python train.py --n_layer=10 --d_model=128 --n_head=4 --n_kv_head=4 --head_dim=32 --d_mlp=448 --vocab_size=6155 --activation="swiglu" --norm="rmsnorm" --norm_place="pre" --norm_eps=1e-05 --positions="rope" --rope_base=10000.0 --rope_fraction=1.0 --qk_norm=false --attn_scale=0.177 --bias="none" --tie_embeddings=false --parallel_block=false --init="normal" --init_std_qkv=0.0479 --init_std_o=0.0107 --init_std_up=0.0479 --init_std_down=0.00572 --init_mimetic=0.7 --optimizer="muon_variant" --lr=0.0099 --lr_mult_o=4.0 --beta1=0.93 --lr_head=0.00916 --grad_clip=1.0 --warmup_steps=200 --schedule="wsd" --decay_fraction=0.618 --decay_shape="linear" --final_lr_fraction=0.0 --batch_tokens=16384 --seq_len=1024 --doc_mask=false --train_tokens=144900000 --steps=8844 --dataset="wikipedia_en"
Each number is 500 + 25 x the weight over its row's rms, rounded and kept within 0 to 999. Layers, rows and columns count from 0. Numbers have three digits each. The size before them is the row's rms in percent of the matrix's.

# layer 2 MLP up, 448x128, rms 0.273, rows 123-159, columns 0-127
086:528527500488513467484507523486507501489510484492494501483495449472510451539486465488475517498536491529500448477444524509518521507491475478509497505511500467430483498530507522486480520438472499484465521514468531488490481492506513494521488532521501463496527487536469516494502478494488535500483520519482467508493524494535460426530479480522474513463484507492481430514460489490509514526545
102:493500508506502525501540498546518475480521497511455532561558492510505503492494445514513533534481484500464469453518533521496513537541522508525542468494488479530512493508507522514510454512442489464451506488504530463541491500482464449477508488535514535507488533486501545495477493492489495478492506512464498487471484513493509488459503478498492487506476472484526469486496523462482541533477
092:483494489528475479489541527490487454500492476480488531528498493533504488562507516480532489493480491522519490519484486500534487515505491510515532483519460531542480494509569489540511514502493512472527527511522465536512442490461453522474492546527470502449495507511523493501466531484485479463511490551479492515465452494474460501482501511491535450514497466516535534479517489506493491495529
113:470526488503461480550488489493508458509464520489466527511481516467522480479532499519504537487513475516513470512522479505488548482512517517523541467535444490536522484517538509487484506514524546522475531528485466497480513510491557496451501521495558451524531485505459477504518495503474459528478484506505462489507479482516479544514509525512487469521471503502496492511500485457491458544488
108:489524512474524496501454503472440499497523459539499497501520511519502473534563538502505508555503502506493516469446505499524521501476515507514500506457487440518485516486470531470484524486486528519502459504522485523509482519492482482483499503454480483516488514536494532505516479513471549499490564497440459486507498491525482489476436526490457499505504480525486483526464500485474483488515
101:522499507484473530514494491450527481487451525530510489468465538499510493533493461519501493508502524481483538502457457445513485510544492520490517527533545528451537530517493484531497531484516492476498474484510463551486498506482485540530492498510473521501500486491474559496530501470501486495461509482511512518468453480514532508482511475480470528500456488555520487459502526495461509504477
084:515443497490524524552503488508483525500497530564506497491445496466501532474484536477462498544506509506539520472456498451490492537472483531514499493527504522471490507526526514535488462507506501528491513483503535464508534481463512537522507522472500489489503540534490473489503494462483501451491453511573467519488488524511534469516495469514504503495497491468501503526456502478505522479509
106:490549515531529510508492496500482510471502487464492512517510531523535491501496533489496485469491541537522483531507472514482481450513534495520534487480541456531456516486500506497482516508509472525488530487487513470452497479466566484489478437462455503457522460464485466526500475524466487477533507504549522499494508475502510520524501480521493492487501498473522480482523479470505497440468
111:502510530498483495493519485512449536489510526476498481483490492505482522472466528482489515491434517499529527464500566444479505459487488448460465496487487495501514461486497480501498510501502493506481516477490507458532503556468489471471530505495480502461511476473484532498459523469509536492493514500487485518488509507504449479504545512446509519552470494484533465513499471494467453507467
108:476517531546520481506499483491482495475477521516513460516481483498477531502517504517544489485466482505501485499471497506436515493523484504465475497472495490517512498476529492498492498525485479553456498482474453444502449488512507505508552500463510475463516453509483470462540497482485475515494513459509522522545445502504474510481513500510477442484500506530528530526493462533506459544483
111:546475494490525490469512511497527479547474517507487471497494542495463513499517488476448481453528542476469536533494525495487496433504513509512491500517550494475528491521464483470469520531500513484463502497487475490460548486532531522480508474475485490484520493481514513524503475517463458493449511459510482492529470478444484508486488475520497487472471498489511480535463509536495547493488
093:501520513505461518559506535563536465533473485510539515504510482519538500498508498447486477535499494501504474510487452472524524487474503509490533485489459485533512531506502498457531473540495514508487490472513499513484492500526463523510475520527532467481484563502479491518457471494492483527542485488517517489472492511509486538499499483501514452495491515446451454510514511559499479496496
105:529466560509460527509492506494525508473529489468473524489475502553494544483527490512541535488539549479467510484483518491532514498457523484484534519505542514499517479505459453532481544531512485515443554494534508511507483491491516540500560499499499509543504475500513514500487521499502480503491485494514466475451460521524532497473512485489484476500478492507489499483493494486457522496455
103:503521475480482527527503449506501479511518535503559488476488478478506462503505485510538506488517463467496524514476492547458493468475485460484505508489500474431480530509497479490540548523431496523504524477522525488477488455520508440483504522459495501469512515500543485501493480523462478492501484473511484544499517494502476496517515503545509426494508520481493520482486481480492502486529
120:536481512468519502538541528539491491508483477484552519514536512498490472535481455498487521517477523509467525541483509501520510483461525493476512489490480445469485468492516536539508476476515514473541514474507462536504481534523502491483522507533457533503496521485501466468493508529528506487480486491533496488541539514532515496534535476476492508482461463529436493499479463475523483479472
103:532476516489532517526483489508515481526500524467447498504437509479505524470452533458437489462497464531508514495551466505478503489512497525524481495475523483500510476516516478525505478493490543466539526519487495469495509446547483528486475441483526465482502513485481493521469479482500497477503498492532519533508496484504452490526513506548533521494531514457505514506472508468495525467506
090:508510538458512524480545522500469558498500479522496502503487511532494505459519503481524521531518496512522462515535489500536492495509499476496484438521508494518549477495478479483499478489512514521501557478505528512479556487496514463555546499489508522474515475449471470508458484516562465512520511504504497477473528463530461505529508485461498470473519478500526533501467492481466510489504
110:551467478506497465489488500500508501508530551551523517466442467477518483528521471484470547508469479489510489503481464482532509496520446492489497480526530486496488455477509506513485531502488492525486495521446523506545503470491510488477489562505516521553521486494466490472448473499502498478483486501488456502466506501521515532511503488511471494476511517495470477485476477467532483451455
111:532467458552484486538494473469475450487546455487487503487460492479470513536543482492471519485488454497480491549493485508515525509513509485509503494479476517508503483476533465492461458530466503481533505524485477484528515502545485500487511514457546531503525544530542519472515501494511528502543499462491489455496484469509510491477453521481484512486513516465467501504501475534492511459499
080:499494505496518494500498520484487498466513492459494487500523512556466486529499522482533465503512506492497499475507544534492505460501505495499508508484456549493503509435532511541544473491498497460500502472443505457486504483529537510455467527501480493503528454515467467498525474472497499451512524511512496487524511543529458481503506476514503456490431465498502491480501522490545486458531
086:501481501465488482491531513546542516522492486544488503497481508496480483493529517505513455525525483464502517461505485523467510504500514430481539521480532502469538521533532522497507495518547506529507492496495505541471513512472525503528486463473512488479509507516502456515500473478500473500495459500471474464504445489513561491528524464462510497454479473494504513509491529495505504564441
101:494471468515522537489517480470479507504499527505546477519524553498495501507518503519533489541481438470488498493542499508540480503495517488494472512511494504481455494480490486511475476471494457510502498489511520467466485500504486472499498487492491531514511499511519483534519470552500491550537486562511435499484468494489491506482512463515437499454516505538516530478512515488572503456508
117:488482501512525527538507524502489498501489464485528497513517496492535528502499503482498501490478502473461476482526495494500550541522488484510523523526468478533543491455520476526510484532490494473474483466543476494464459477485458455492558526528522532475520533505471493503500518517516525523525488470525508533581496493517536498491469487556457514484469479471493494480545506528470522500503
091:486499502497492540572509482479488506516507503515503475511498509528450538501463514522540526519473469472534477499515524500508487521494480508493493494432508475496451543502501536490483496507499515526522510523535488494467527488516518490515458527475523538529504543526452478487462477476519521524500489481520470492479479485556502505449491474526498486509541491518502463452478556483495467480480
099:489530539491524529515480444495544522539482517514541493507554512510500524525521487514490508552545477531495493519459514515522509514525507470519512486504523519468496519489511506485481529484512494533548481525476516489507547472452500505544463477463499504533500493523506519460532520469502519532555494521525506495529509494492532518471459493457525490490456531542471473525482490473529492507505
076:509496494506502507493507504518489522540464513509504465522494502461443518529504477475501494465474497498436523501469510521464510497531542549478500488502528527539497538488469482503513521503470482507472514479479509502537476486464500503490512495516478482462480522516523477490496516493446504515461479489488528558494498502450487570499478449466527477534489528467508555484490512500494458538481
099:495506526520524522486467516487528482442514507467489486517496489507510520476502478489471482490531458507476547492512493491507502514515487527568540498514469506511512508464534485465497487487485504494510455521535479510510434566517517462491483465509532529500511525517494512480504496506519496505520484491483519548518504510439463534451465510502478448470504516509504533487505507477447455510472
082:528487450514499515485491500475524486464515512516526536475519505556481458462526481523509529524537518461522503520491519504509457551482496494485554562522521504538458479475501539493479495509500496513515521466516536489497504508504445487530544535494499451497499500479508565527489482510522481481484488533483501485530539549476487504498515519511501483481494530489525497521449520483521484503505
098:514505576442471457497507506500480457518503525468487509522508521538464544492488473522457529467551483522505514517486483488487505554485466493471501500507467505509541533502482482482468510473510523496499513464496467501504504465491438492524508482528523523491546477494511495490494509495541494554465505508481532509512541494495493520464477519449515547517528480480491486502486478498472477494488
088:502490520537521501495526499496505524504517502510509463481488533527475509510518473531516464495449536471506490515525543507508480509475537524484560482465533464446489525507540487493491539534483501506469555505516518513512491476488483512470468519524495540508486498435502511498483506494489498515519541504499528526476463510499500513471522489460497485520551557468519480520500480425482488503523
114:476502518486502536488526474562498489501508461507481523506510512493486509500518523473494489482494533475490479529472546488488535473489518469478496494514506514434552470512481444515491483520467525435530502485527505503486471483524483530488475472511473520469520461492497521495490562513484471480511505526457481493499476508503499486477500443491487515488482458473490549562487454506482519482494
097:531474504497526503526517484492498509467500518505472527451506507505492512522495549530506516473494493475508499477482513481452522500465560494526467504498511460468473513491430547512492488512515493503556482502462517525488538462504537471545491507463443562526510499524509496507491474531510477468487482537533464491502500453527497493466508509486524515475514452486485497532472489487486516508480
101:483511470482503507491537480501521547521520482507517485512525495499528580469498511501481459535537475513478552511533521519524470469494505513517471518510535507485495538493471489483537466484513539513491475489529541472492517463524567531474530527489512505502456443496528485515487510522516504499518483526492494528513518536436556517497529480495462514480495506492525482523506491503497501505479
117:507495442512478533494499514482492502491549505503518494506520502487492496487492459499479528491487523528492491475502543462480516460470478509516529539476510542521516500495451471564493514495480500479511547513488537474495484499518508490558503469509471548452518489487527482490513500497459509542522502489542510533535457499468535491464485515492485512512546509473472526527491527562492544503498
079:506494506507495509472509510472529496486506504533560483496504510450500509519520504489533500542525522505449491485440489479466504488466479513544496552498495529546470493463514551539515519487518504454513479525525514486529463503506458454520497509473513516436467484516542456542504489463519487475490495505527509494457503510509525482503488505515464515528506494471517500468526486457504480515488
139:496523501529496508491430510455524515502503529440500507473530514489495440498480520490485523443510562480485514460488505531512516446544499489500510467492531503530495489500496494546501509504456450473472495504500505498515480490501577490487530514475460508483498512498503467498504507555512509537496546522539509472499536515511489511489496465508526508534514517522516531474519484508498501515469
106:518531429431469476486534501475469518487527512537495543514483510505524508483484546486513524488538510541506477506468540513487507496506484508518520457484497486468488484497524515494520477495461541504496501495503540478521571511513512478495524512495522518515482498525527518472515502507513527495462512490492533485506490537550501520516490459498553463519461426499500503466482499511482521507523
# layer 2 MLP down (transposed), 448x128, rms 0.132, rows 123-158, columns 0-127
087:524498477474483498467520479487500502484532510514491515522499520502523538443482538527492501485487508505527505509529459537481521509511502531451463502496507499510509482481478511517510495491562501483514475476505531521477497459464454484475506491503518495495461522467520491448476511474472493493491454486500532527502490530506542545473508497557550510550533511560467487497535508474514545480468
102:495556470477478518469489501497493482532481500497512490511472474462477478508537507532510480499529528513501513502515557535474469487480472472477524501514485518495542511481500517486499524547486462495486497486536519521545527474497519505518441518513496512520514465517514482456459484517483516486530477476488500524504551482502493538489459528540515500521508510510507468463541452516439498454545
092:511449541549481483472494492524542496424531512515491484514490517534500534470474516516507472519491523533543503505436508502553520497492474472508466511453484529549538502484504539502515487513486530453534460498483499547506476491497472471500472533505489500447519467546489484504504475485472483519491493515483539522505493454496473500489473527486492481494502503501515510521512508502518473482498
111:534504521476517473474495478535522489493514468546508498455490494549510523501485508464467503553526525503487512509513488490513486501567518484440456502465493480478471501519484539504485496479486471523514459503502518515520487496542501541508485452489503506505472543520505512536465482493559525454508541479491535518489538449506502487493521489541540511492520494480494515445482507511491510479499
103:495465522519477459492553548463485506518525514482479487532513459491470538493456453507518528492541508479479493520515511511466488469536485482507531499504460535469486487499552451524479490513504481480493522484439531457514521469529539462541490464511520541495494494502493469507512482480488465498492481504502506537518490482484468509490537487506542524522541494503536503463525516508486475492498
103:508479486529500530494519470482511543535524485514512484476550509538534476510432528472508500447492524507530488493537506518470504510432501492454462512491484459468514480489462477457491494510498494500521512487509531463500509494491502481489500501489524534531476508487500458501517508521460506476481508484512456518492503458543505518531458553543540468484502467505534524508487495470526487518521
092:451469504561547466526467497515497474527491518503528522488525467515471504470523511473501539513504526519505499502493501504501508451426493503490517506485484498514474507493488520503486481458510529528502478499517480463472467485505536514511515513518525507543501528501507493468481473457540483479465469565557500501491486474506484547485524512494493470532493547489532533483460505515506485454511
108:479523543494501478513530470491541516526505527477505466493472494504526470502497470492484506502526513486507552519539490524515518508488463470483536493487483501477534497521493473512497563492507473504540458531479524498551526540538481518524545514482515481483519522521508487502473519496537506516523507542467513500528548545495512488454484453499526525537511519487457539509472478511531502549476
112:489518483498505485480482487472500434521483501496502520520519494513550500529501481540506485464546483489501524530498475566477478553494494531535553498483506480526523500488511498497513487514522517486475484503518513517472499425522483508529491490479523492503501490536539473496558479492514505533456470500484536485530509498469545528472462488485464482456546542490490514461478489491493513480502
105:533501511498451520485526495516528480499519493519514448488547450547466497488501503500558543531502491507542515467507518507472473474499496517490554514477514498462497525477490519495534535481528520490502485526522526512521550514527496489505476468517482495534516503481543460535524535523490471473540465490522484499487511522498492519475548499472444463496525495493524465547506499482508529479499
109:481520475474474472501484509513469516445491484497537520500482495487479497491484508512519517514437487536490487540483494499516480523546525529500475521532491508484518545543507485561506490491530485510515507511483502536527449521466509511508512484511515519486492547521489512536523505471533525542494490528497516498521545522501554489539492528453459524481514491560527511455529514511549502512489
096:496512525525485518530468548531472502511506503522450526452532471517497530496516455487505487538492483502480497483559462494517518497485470465486514449536490494523477464502520534533500481494496496504498476502481483472486489487495478524497531504494514511470487478549514492502513435502476505518479485504450480509527515511521517472547451532519492473486485501505445542450521501527504493525551
105:462486505519514435525494495491484498506494514559487454494507550475525451534485529521498483490484487520498489496517555541475473526513513518515511485483506503526533522521535499494507473476513488479520441515469496523526513482472501456512512500519472501454477483516461475528502503554489513517528547501490500510524548495492481523537454484501503531502543494501499515488454523468551498531492
109:488494508507496506507518527505484519501469520480469504507518495508475553479519516509466495461490541494513464471516495470491470456554491586495493478503483481519545473460475546480486487492537482481490494502469492459546498510477496537495501516533544526537495491504458536527490491506487548543509497486536518469506460462526509461473535457505487509465497494480502519526496474528498500501489
120:477530494535491502488457513509509541476506483511474498479502476494508499513540528530473519507494510483499501509481493488483510516514447512430508466533521495536504517529467502522497521544462513536485498508506529505480545452508501525535502532498478491495514475474496451525451476502469483518519493536484476498536476440461520469521497500488506498458517470497512523559550484512529553489514
102:496501499515500501510498498471507502485494496457495483486505506494469474537481500535502456478482485537512573519497478462479570492496446518500489499498497518474494494518487504482502534531479480519486480510503471497488551522487491504463523494479513488479472473465533543488475494542505532432541530536492455472459511498489522487553475482509508479499510534512497513469471523542502491463451
086:518516456487476510453478505501519476522469493510497498489483457470466539466509468506513493509505453478499464408459482535452513495535505489452499502482529476513484483492558486502484493454491518506504477521486487494527463512480494508514473491510522483504460526511511479492487476483498508437488523463513491496507460478489467475513553504499495456508479477515476491519481462501528531505534
112:465496525465508521502523519501484458522477455504453485518518510522479495466484516508499459473487543458488507484460528484532541528518510537478491524508531487479501508541503549489472518508501503450480462519523486536498531504504461564527497445460502496492493482533515512495522517521511479473535504527508548508499476531505496476516490463515477478483504471522518520485546481510479490507558
111:492514472511518495504548547520539488468473521514514491492497487497510535485538551493503511473492476515504485476547573509526513511463511521478478519502525487485481468509483521495482507474507503474480525508486477498521473521493482456471456503518526513514498504542469495533525523483506472451481484546525505542483565556480528516540522521495519505513493500558535497544492491499516507533502
082:518515465455535500526497496445547514444464485511486483524504508524497504478507517498511458482522501512516481468491503503502501528513554514504567511487491514539519469477483543488476511505520513449508497440495474487503490531490493516458498483549521500511506510489455508513513489466447473483524504462503491494462526529505474521544504484486505495487512433511482504505458474482511546510482
088:485509505480517553529529525482501533505502508506550503522502452479484520475517496530550471485500516499501473464518469515512506489460527481459478505503560487480504503525535496532513475503546492498487515509474501508533513513492526530540496488490516528487462534478459449495500468534476484478484519497510503543480493537521506464468532478487483496549491499478576476525512476514528538473522
099:535524504514497465510496489481526520468476543449491517474487522486487485461468488475469537465485511535488486504488473501525458501516472540493522483563525495463505477517507487495497518518527541503521492476567501494473515523524523512481509475467499473502471490499525485529498519474481491529537504492537486491471527493475492485552498464510481528464563501493498472532465484524540459470527
108:538534477524407541524466530522486496481504477519463483504526490499498501517500483504477464514504494535464514469521522488524468515490520488479508468447499498518473503510491509545499493498494551470440502494476511476530509502479509489455498499509477484464498498489522479500451472512466496463482473568471515482478531526481488524522527510493518471487492476515543520510464505499482516487545
089:496461498468473586504472529522514465534496487553512509508490487512544524442525510490525535511488544518505467465520512512504513503458542471484467482494533476509491487504461527546496499477536505525504521509550468498486505531461495497514491541511503490479525502488494469462538512492468496509507517505514536493472517528530451511520534501528475503508510495475469495481459482468514492480487
097:477514510507503472459511526461452493475482476514454516528461510505495514481418471497513496525508513508513512547499459546525495473489489544512511496479490486461524453490528469497517519502494463529481512530468469524500469512547477480524519477491514488468502484507449529502463458469530515472444496532491489520491466517489491492537513486476499502499516486443506523510486502509472498531512
083:514422458497507513487524492497447520463448471517501465488494482510554499498501531506523520513484518508490535521506517492482475480467472515502494488454551520509495507522463520508544512522487454522503520497506521525510493515517495501501514487483439520496490464524502511506453522478487469535460482476462509523546494494474462528499473459524532500500465551500489501501462514480511469507474
089:475524583488555522519483486519516498471484498485505478478507534491540502488516549524482500510493502538478542473489499479518504525497494479489502478493488495497485528541485544459502532509444494503506481496476513490488507500483545452505499499514482552528532461535502516522531542457488494530487535497491511509505475514450555524499484536518526497494487551473467493480491518484507482500544
079:499513478522508487477482476492527496526486504521505503484487516518466496482495493476519484500546492520536467480502459496486503492462509481531455516550518500478488473462521474475480457475515488531526510514540442502519531529555498503479525503531501506445462527492479468538464479518493509475470525542496510457495488520495483463524485512549451519475459456482470492474468505477490515534495
106:491487482523485489463536515512503529449496485482481544515482464533485504525489481479491497486515530504505460507517524486485544481522467523480502494470474530517498481498464467473515482460525526519500478482524483453498502508484519470500507492428512467530486527495489514460485538517506488511530476505496467542453511540466467483526471539486523492490511456533507456527470475469448481515520
098:528525472474494542527503499533502504486507497505468525515489492474530524488482489516522529470468484524516508507475525530539468453525502450493557479529511495498514438511498486511476518499486524515479480474498526497558531480472489524536492520532525532479545493506506502540527513478453485538464471523453490481503547509507500486535506453475488517490509464494504493498487485495499456538453
115:459497491497486512507494493464501493504512503526520485456493487493522536514504483543493474475516503541500494482519546537477502504523497515494534514480493510492490567473528469537500503480502491504528473501498456513506534498489493498506541472500469506434528491527480505471509465519502521509486463517503523533506446481537493475480537530499461487442495539568442503540479488490483467495472
104:484497468490501499540499504497512533521504534444486473539523502482485505541510483526475541519474491525486512514488480512489461478482494498503500450523541498492489448528496517509498489498444484522502531503509495512497502494488546524564511458475544490561515473506460472498488502515480497552481475502522480574522483496487477478483511531543499472463492522503527525458508525528481488499494
105:466506515516529516522500514491502453486556472540496547520493504547485491529500471519504496511488473509500439473507496523516515499511468485480574483506460464491509483487538500488502529478475456501495482480526573485467495498515482487511444484512510494514428519475508497501456468525492521472510525519523464510485481494566462501478514522499525477479482502497488507497480495475513493484510
107:513530504513488493473536503503442526506471496474559501462480524508501513487466503523487501468526488517487504482481533475489502491509512507506462547513512494538520509508501511494511431483452504501496512472492456487507513501495476475426480477518483557508490496497501495511493538549527537524498521482524483499493528550485536468469467475499475491512505516528525517512538465503547560511511
087:507518492495472480468482487492468505541479508493527487508509470475515521487546483497468488504496531481489491459507471525478534514523528487522476529527482541527512551479523493477477483475462505513527505533466494510540471508479475519548453456500526492522478541486538512527503522478509481514465469440486489514440462454532493502491469502481475518517477506501494457480549474524474492487482
133:506481528525492538504507462479504502506487493465481495476514533477532484471506471466460499440502521451492556469459455518488490499495479513522497470523513537538489484495530464530547528512498461472506518515454489525508452515481502496474510514498456526488499529470504484526481515533498512507468501521543507488496514527433504486477526460495502507522574513520498523501507499492512525482482
# layer 2 MLP gate, 448x128, rms 0.258, rows 124-159, columns 0-127
108:467536527524493510467494492440493523487502484523516496471481502480502489521513490496514463446474524506541478516497452498515480504470522505505461498479485557410478452503520488489488525459557493512502503518446479529491502504473536528507483532460518494520535522494491481500525531509478499525481533501555488474523490501490525486515471503501504466495514507481476531527516469510490463526500
093:510529520458524497473496455533499499515502516477522506477507492472509532493496498515485509501542500495468539511511486466463500503478509479492481507479527466472503500499416488481472479506491491525440499475500523442529528486553478467525490445488530533531504492496498514480508503510544545540510470461524541474504533527499521499499478466483513527489482523464447488514487504491475504492459
098:508503529506489467504574464484532483481508531503502466501481515496477474519505496560537487520492515507507489483505513512518531479505529505520564501487501511498522537514519492507526505543493492491532464504497481475482504507441539455520516502482508465541517510503499505469512520501485499494454485488504485487491516485481503543509479502482521442512552482509528525438510450435483506543473
100:485527524502481492500505469482553493561488475488455522474532468498480499493521469532488484538498527517570500516529515509509523513500477508527533494520491485490553511501501459515494504499488495469501486499511514535481541507445472499537497537529498497453509511482498490484477521467504476519470520501514539487487458511496497514488453440502478458516550524544493514519498478504478509528558
104:501474509474517499503521446497504476471498511561531527482493479528529499527478510508505523508490503480548487491528500481502461466511518486487485471507474542465470514541510501515459505490507513526507504484469484480485527486463497514528498557505533494513528508475478526504510540500453489530463537521527523532485461437463509528507450487457492477492452561493518503504499523535514514517514
093:518505484526508526565492489494493503528477516516495503521499441461486540481490528493455480501507553502503526426470482482516512527504481525529500475523541511500510505552466520509527471487518493536494534467507549462524495506445490523473491520490506494483528547493509504509461482474491470498488457552549482482509488531502536482535493512514503501517495483500491469546471487485493506478502
105:495513556483529513480519496475485490509462546478474512489503470462486485471529487484442527508522487515526506488529518488502544555497442497503517479512467501495515512503511521505510487450532472530550494485486495486505534542553480476521465529467532496502488543539469497534501498503523470500490511492511496491516498503510498532517508501489524482559525488488494511528524427498540468522485
109:518496534482473479547503559519482527479468484467468502490514488521475521494513481524484489488494540491454472483493471491496541479515491500472522477522485507482489531516529525510522525526506498503493508455502494523471458445526524481524529493458522483565558458545509486491525506531476489498477523520488466481518532462502477524474468498549505508491513473520510541508504490497485521544537
117:507514528475571491491505510483506501533521491532499524535498542530531487472486510531454487485526543527523486482500485470526500518493527511528500499493473536533521513553471468491541503513482493466554556459495492491502560503499472492498517519540465550539489518481515527513482521532530513526495513503512500465498498504488529480503496488481534527522473498496450449537492520522494516501503
110:475500553448569494519502489539496493517532506487488484545503469493498507483512527550493511550537518519521485460490520500513547480462508494485517498455501460467515510523472491518538493500455512496513555485527511477512546487484505488520531530499487490521473496477473493490448552496504515507485502500510532496533503478487515460454450527474490483516505480507522483520518502497502522554491
096:484441471475510498448490437470465526466560530470525508485507518492465505487493553508490513495522481467486479477504518496461485507478496511503483555492528523526505534507464500502485503506477496470541498548521491483520534490491523517531502453503500546517491485478515509516522499491530464488493498513464443510528508514503495484505510517500552534493521456554496509546482519480484509522486
097:550529485493506510482507490470541490482506489483497521553510500476463494467508504466458514489493447514490526483502530490484523504549504478479493522510504505484477457538512478512519527562470543512457505483473488500544528537492510505497482501500505489498516489457507522495479528482500446525448488471505511517501513496448467539498468446508557482503448498507530547508501480507473505486502
104:485509533467491461475504523474502522460504525472505491524509466497484466492475496545509473497519510481547527486513500485469517517517491438514478523475464539480514493492497516516513486444458464480481505486486504477537514464497518509532517498512516471509536476515535530527532542512497467528484491517527518499476489495514457470524485472556515495523454458517480562484512515492458523529526
105:490503518468526547493505503482511501483516558544480468477448508484451508514508506479513486480473471500517468463528516473501538520509518473494510505505514520518493493527516529519518473490485508547492479526519438530480540456459547529504449492463510526524535443537483522525488522506507491510488509509510506497505470493452487533462494488495493496482529482475523491527450507502520541526515
107:537513505491486518546504479491537484504486491494559492467483473502499454535513488510492503468512503497490563468517468513507531500474446492506469500482483516502486511504520501490486556506483501488499436514480530468450504471522503465467522542499465538505497506475483458548481489540524513475488535522490437500461496496548523495501484514476496474531488525509520509502485540488529466496483
102:508523567491530503482522516518482554527465478523489555510523480540517519482512508514518504534490537504511506537523513497539499463493511484493507472481547510525520474480464500488497482520545502524499536473477514503474527494498470472528550497489486507474519467477488480503463504531543487501506477528487495491476536485508471487491512468477474525437508500452544529473471495476469456463486
106:479453519506491481475478509532515448523502501493486519522479499507465498515546511511497528452511528495477446474489500490476507466516485525502508516472512459474539500564503539509515462510452515489505491515488489587496493503522519502496477430545469490505574490511516517494503505513500511501521458479458488496519517489489498461463488479525510491503517512525490490514518490509503550518487
105:492565465482514505500461541514495520484453507515493516512508515529486479505462467460540523523548503521534520490523507501530481530483455508480469485512497493505492526476490562532517517486486502527489520504465482492492522481497474514548476518526481498516470445533471471505488515515495492474500494497512534532539450509508515551520499512490546477511426496518512521491507453495520491516521
077:446497486464484494527508540474504525483534517512519490500477510496491520486484518515497561479469472495523494503520456521511509490472545492493540451482475494501491498481503557514507499467497523513508552513509502498532469512545521532496488494496505475508482512487484468530481461476496499452538446499476482466555470521556464497505498498509534530483529519479505494461486563537515508497500
103:505485517498491449466543524541503466517495508517488522487509464525514499520517536501510434523520461492512518468514499478508540501530524494522519461541520517472526472501504504519509502531511528500506525489497514562488501516457515467531518457447493474496565508493484508496485521510523494484478458485482497476481495475499530452519520466489497518459483499495493481520452490468505476550454
117:506476495467499504504530476497530487522481520478485505512488520484492549517512510484505545512490506544517485513527504489504479464488466500478540488547445509439516467495487492518501473497491491547507504498549509502461508494539499542535453510530521514511486493492496477454451522515494495514515500548495472503473488470508435480506482461519491495492523539487512481532487477520554446449501
113:496457494520525507472468518492494527500519531508468511516490442486502504510504486507510479496459523508520484500501486514514488433474516535473451500538519522427498500536509513486508486495495515503550477513461460513499530517511554549510450500472466512517484464480488513507538533536477484502485518520484473509497488486487478486513538498461508544518532502505441499518529453482523514528491
093:493490539519486507517476496496540465477497512477501489495491514484467519492511526489520526456502506498525481488523511496501521501454522513482467523474553500516430546482471518520481503469477498483490498532498480516436543506511475519504509533471503524507464478537494497482519492463490468525506504544489508506506524502503478516443467538454533477514498456524479486491470554489497473435530
106:525494502480504510501517556486456518503494480486525508506474512477524526519495514505504489515487458474474480486489473483522555548540519471527493484511494484527520475519522526544465474479487498539464441491478490518459510480515514510475496521474487501481532489526499481460502522532509452479539488498513526472467503511511496513540497504520553511569500494453457492494489463494513459467459
086:505520503504500523500491473520562470471523497533488573497506530536528533531511499482487507523541519494531490510505486472513461484492480493499510511510462497442498511489513487544505488516470520476486531522546511536490518516490529467503470528519487540521554482504495510505507503475531486486547498522534460451485491472547501471496506529498480527438497466485515480540483484487466531483512
101:503518496488464490526516492529477513536505508542513503500512500514494490507509510493515508505485558517523460515489524505490482478487504477451484489484539482492489491542484518539502529514490495500501539499447517468477569457473454540518486556503487474524486449474473484508473521517501500490489525519509482458466496496546519469547530484502495527508485504488518466488504508525567548505548
092:547468482542499473492483481500505512450491519553524546494515499534441496487524496534493528516524517478525523502486472509497483496464521456482493541505526465531475461471533542496515513535459489491516525504498455496514516510497442470515569537499486479492501492487505542505494492520514515483505470526509505503563558528467477502485500503508508506505494538488530483509489511472494469506493
102:462457498463503484476499509502501518540508462514487492482496460526526541501491501506497535457484490487511501537509455500529476522489468468531526471513537495470502496495517498501491452498555465495532495509471482532501465505530524510481504481441537520514442522538505484507516505510472502471502450524468482465543515470470532516498498484508508511499516470488462533525517508516489435508461
102:543501471514482521490495498508469519525461530517499526497507444507491478513471498520472510486489472530521520516435458479515491517561478514483521505513512492529488501546502512538499460485525477505509459476467484548539492512465487538520478492498497515512556510532491517496499532510464506512476453501536485493505524523511484494573486467539480506516534495508479503510474499567489498484513
107:527490517518504525506498492523515534492474469538472506507502518489501527543455457442486572474492439512517569498504463485502529504493458501495477520512478484490473502526488519511487503536514523472472510483512481531446480487493528511521461536529488497505496464481455464478494485515481522500505539485479476557492491468486502516510496487485533513545470522464498506489486483520492465502473
101:481478482480526464501486472521476530503473504499450517498465538450464461507517533468470533490476506518483520489487495475498569460456522504489498496502531488515494468500477516508494496558481521508510516509472497512485507497514552536532537489516479510553508452536484464495494484499456488478496460507513474525470512500486498471516494447483506524478503479461448480544475489510490492493475
104:540514466510494500462515526503542550523523505490491514520482481538454533454482508519479531498498510510507539468519527479520488465525537478501491450536481508493504501491502496501533471502514534486486495501497559469514522459514564506476515516488480479482514479462525481528494517518490561489519511502513529523525495525444552503461508477483498531496531496490490488542453462496482485485500
104:474495499531494468511490512503520534524515452485525505506534476464486535527493489523495526541513495502475535484545496531480540490479454477542507533497544497541536469511476494500508478438499492486522504509515492496436472508489530480508508474439477486462524472500526474508550525510500499499527494462524503536523475525465507520460474499507490496491522508537490519502504481532528542536475
093:507510519520487494471508524509528526492489535493546495495509518474533533483541517499487501536480487504482471479468487478510499490507503490511506508497498480522503520463517566514561549495497524469504472556517500499495488496502442476525501529475477524468428488504549452554478483474522498490484465474501497494472472472514497515515507500465478518468479506487508496497555480501528486444461
087:513522546479496482521503513527525485495492501455539529496472498513472500535505468502529485478526537512514494529470520482496525527454469476505485464478452476511486560510501524499499528509510471482481516489499516493474536476518490463504501566522507520524478485564515466507484512494483453542470540483511518490502542475516452488498560504545512477519484523506523497495503441481499493511502
102:462498510499491486551467503542509480465532492527491502473492495509479523468503507528542513491516542519486514513503510505521558491525525485479544479464506466476510501484480538494531488521488542478512507507508506466483523445485513494514490514490536475522484505469463530505450531502561481465503490490487533467517497496522479568499439504476517467516462465497465519497494509489507466523538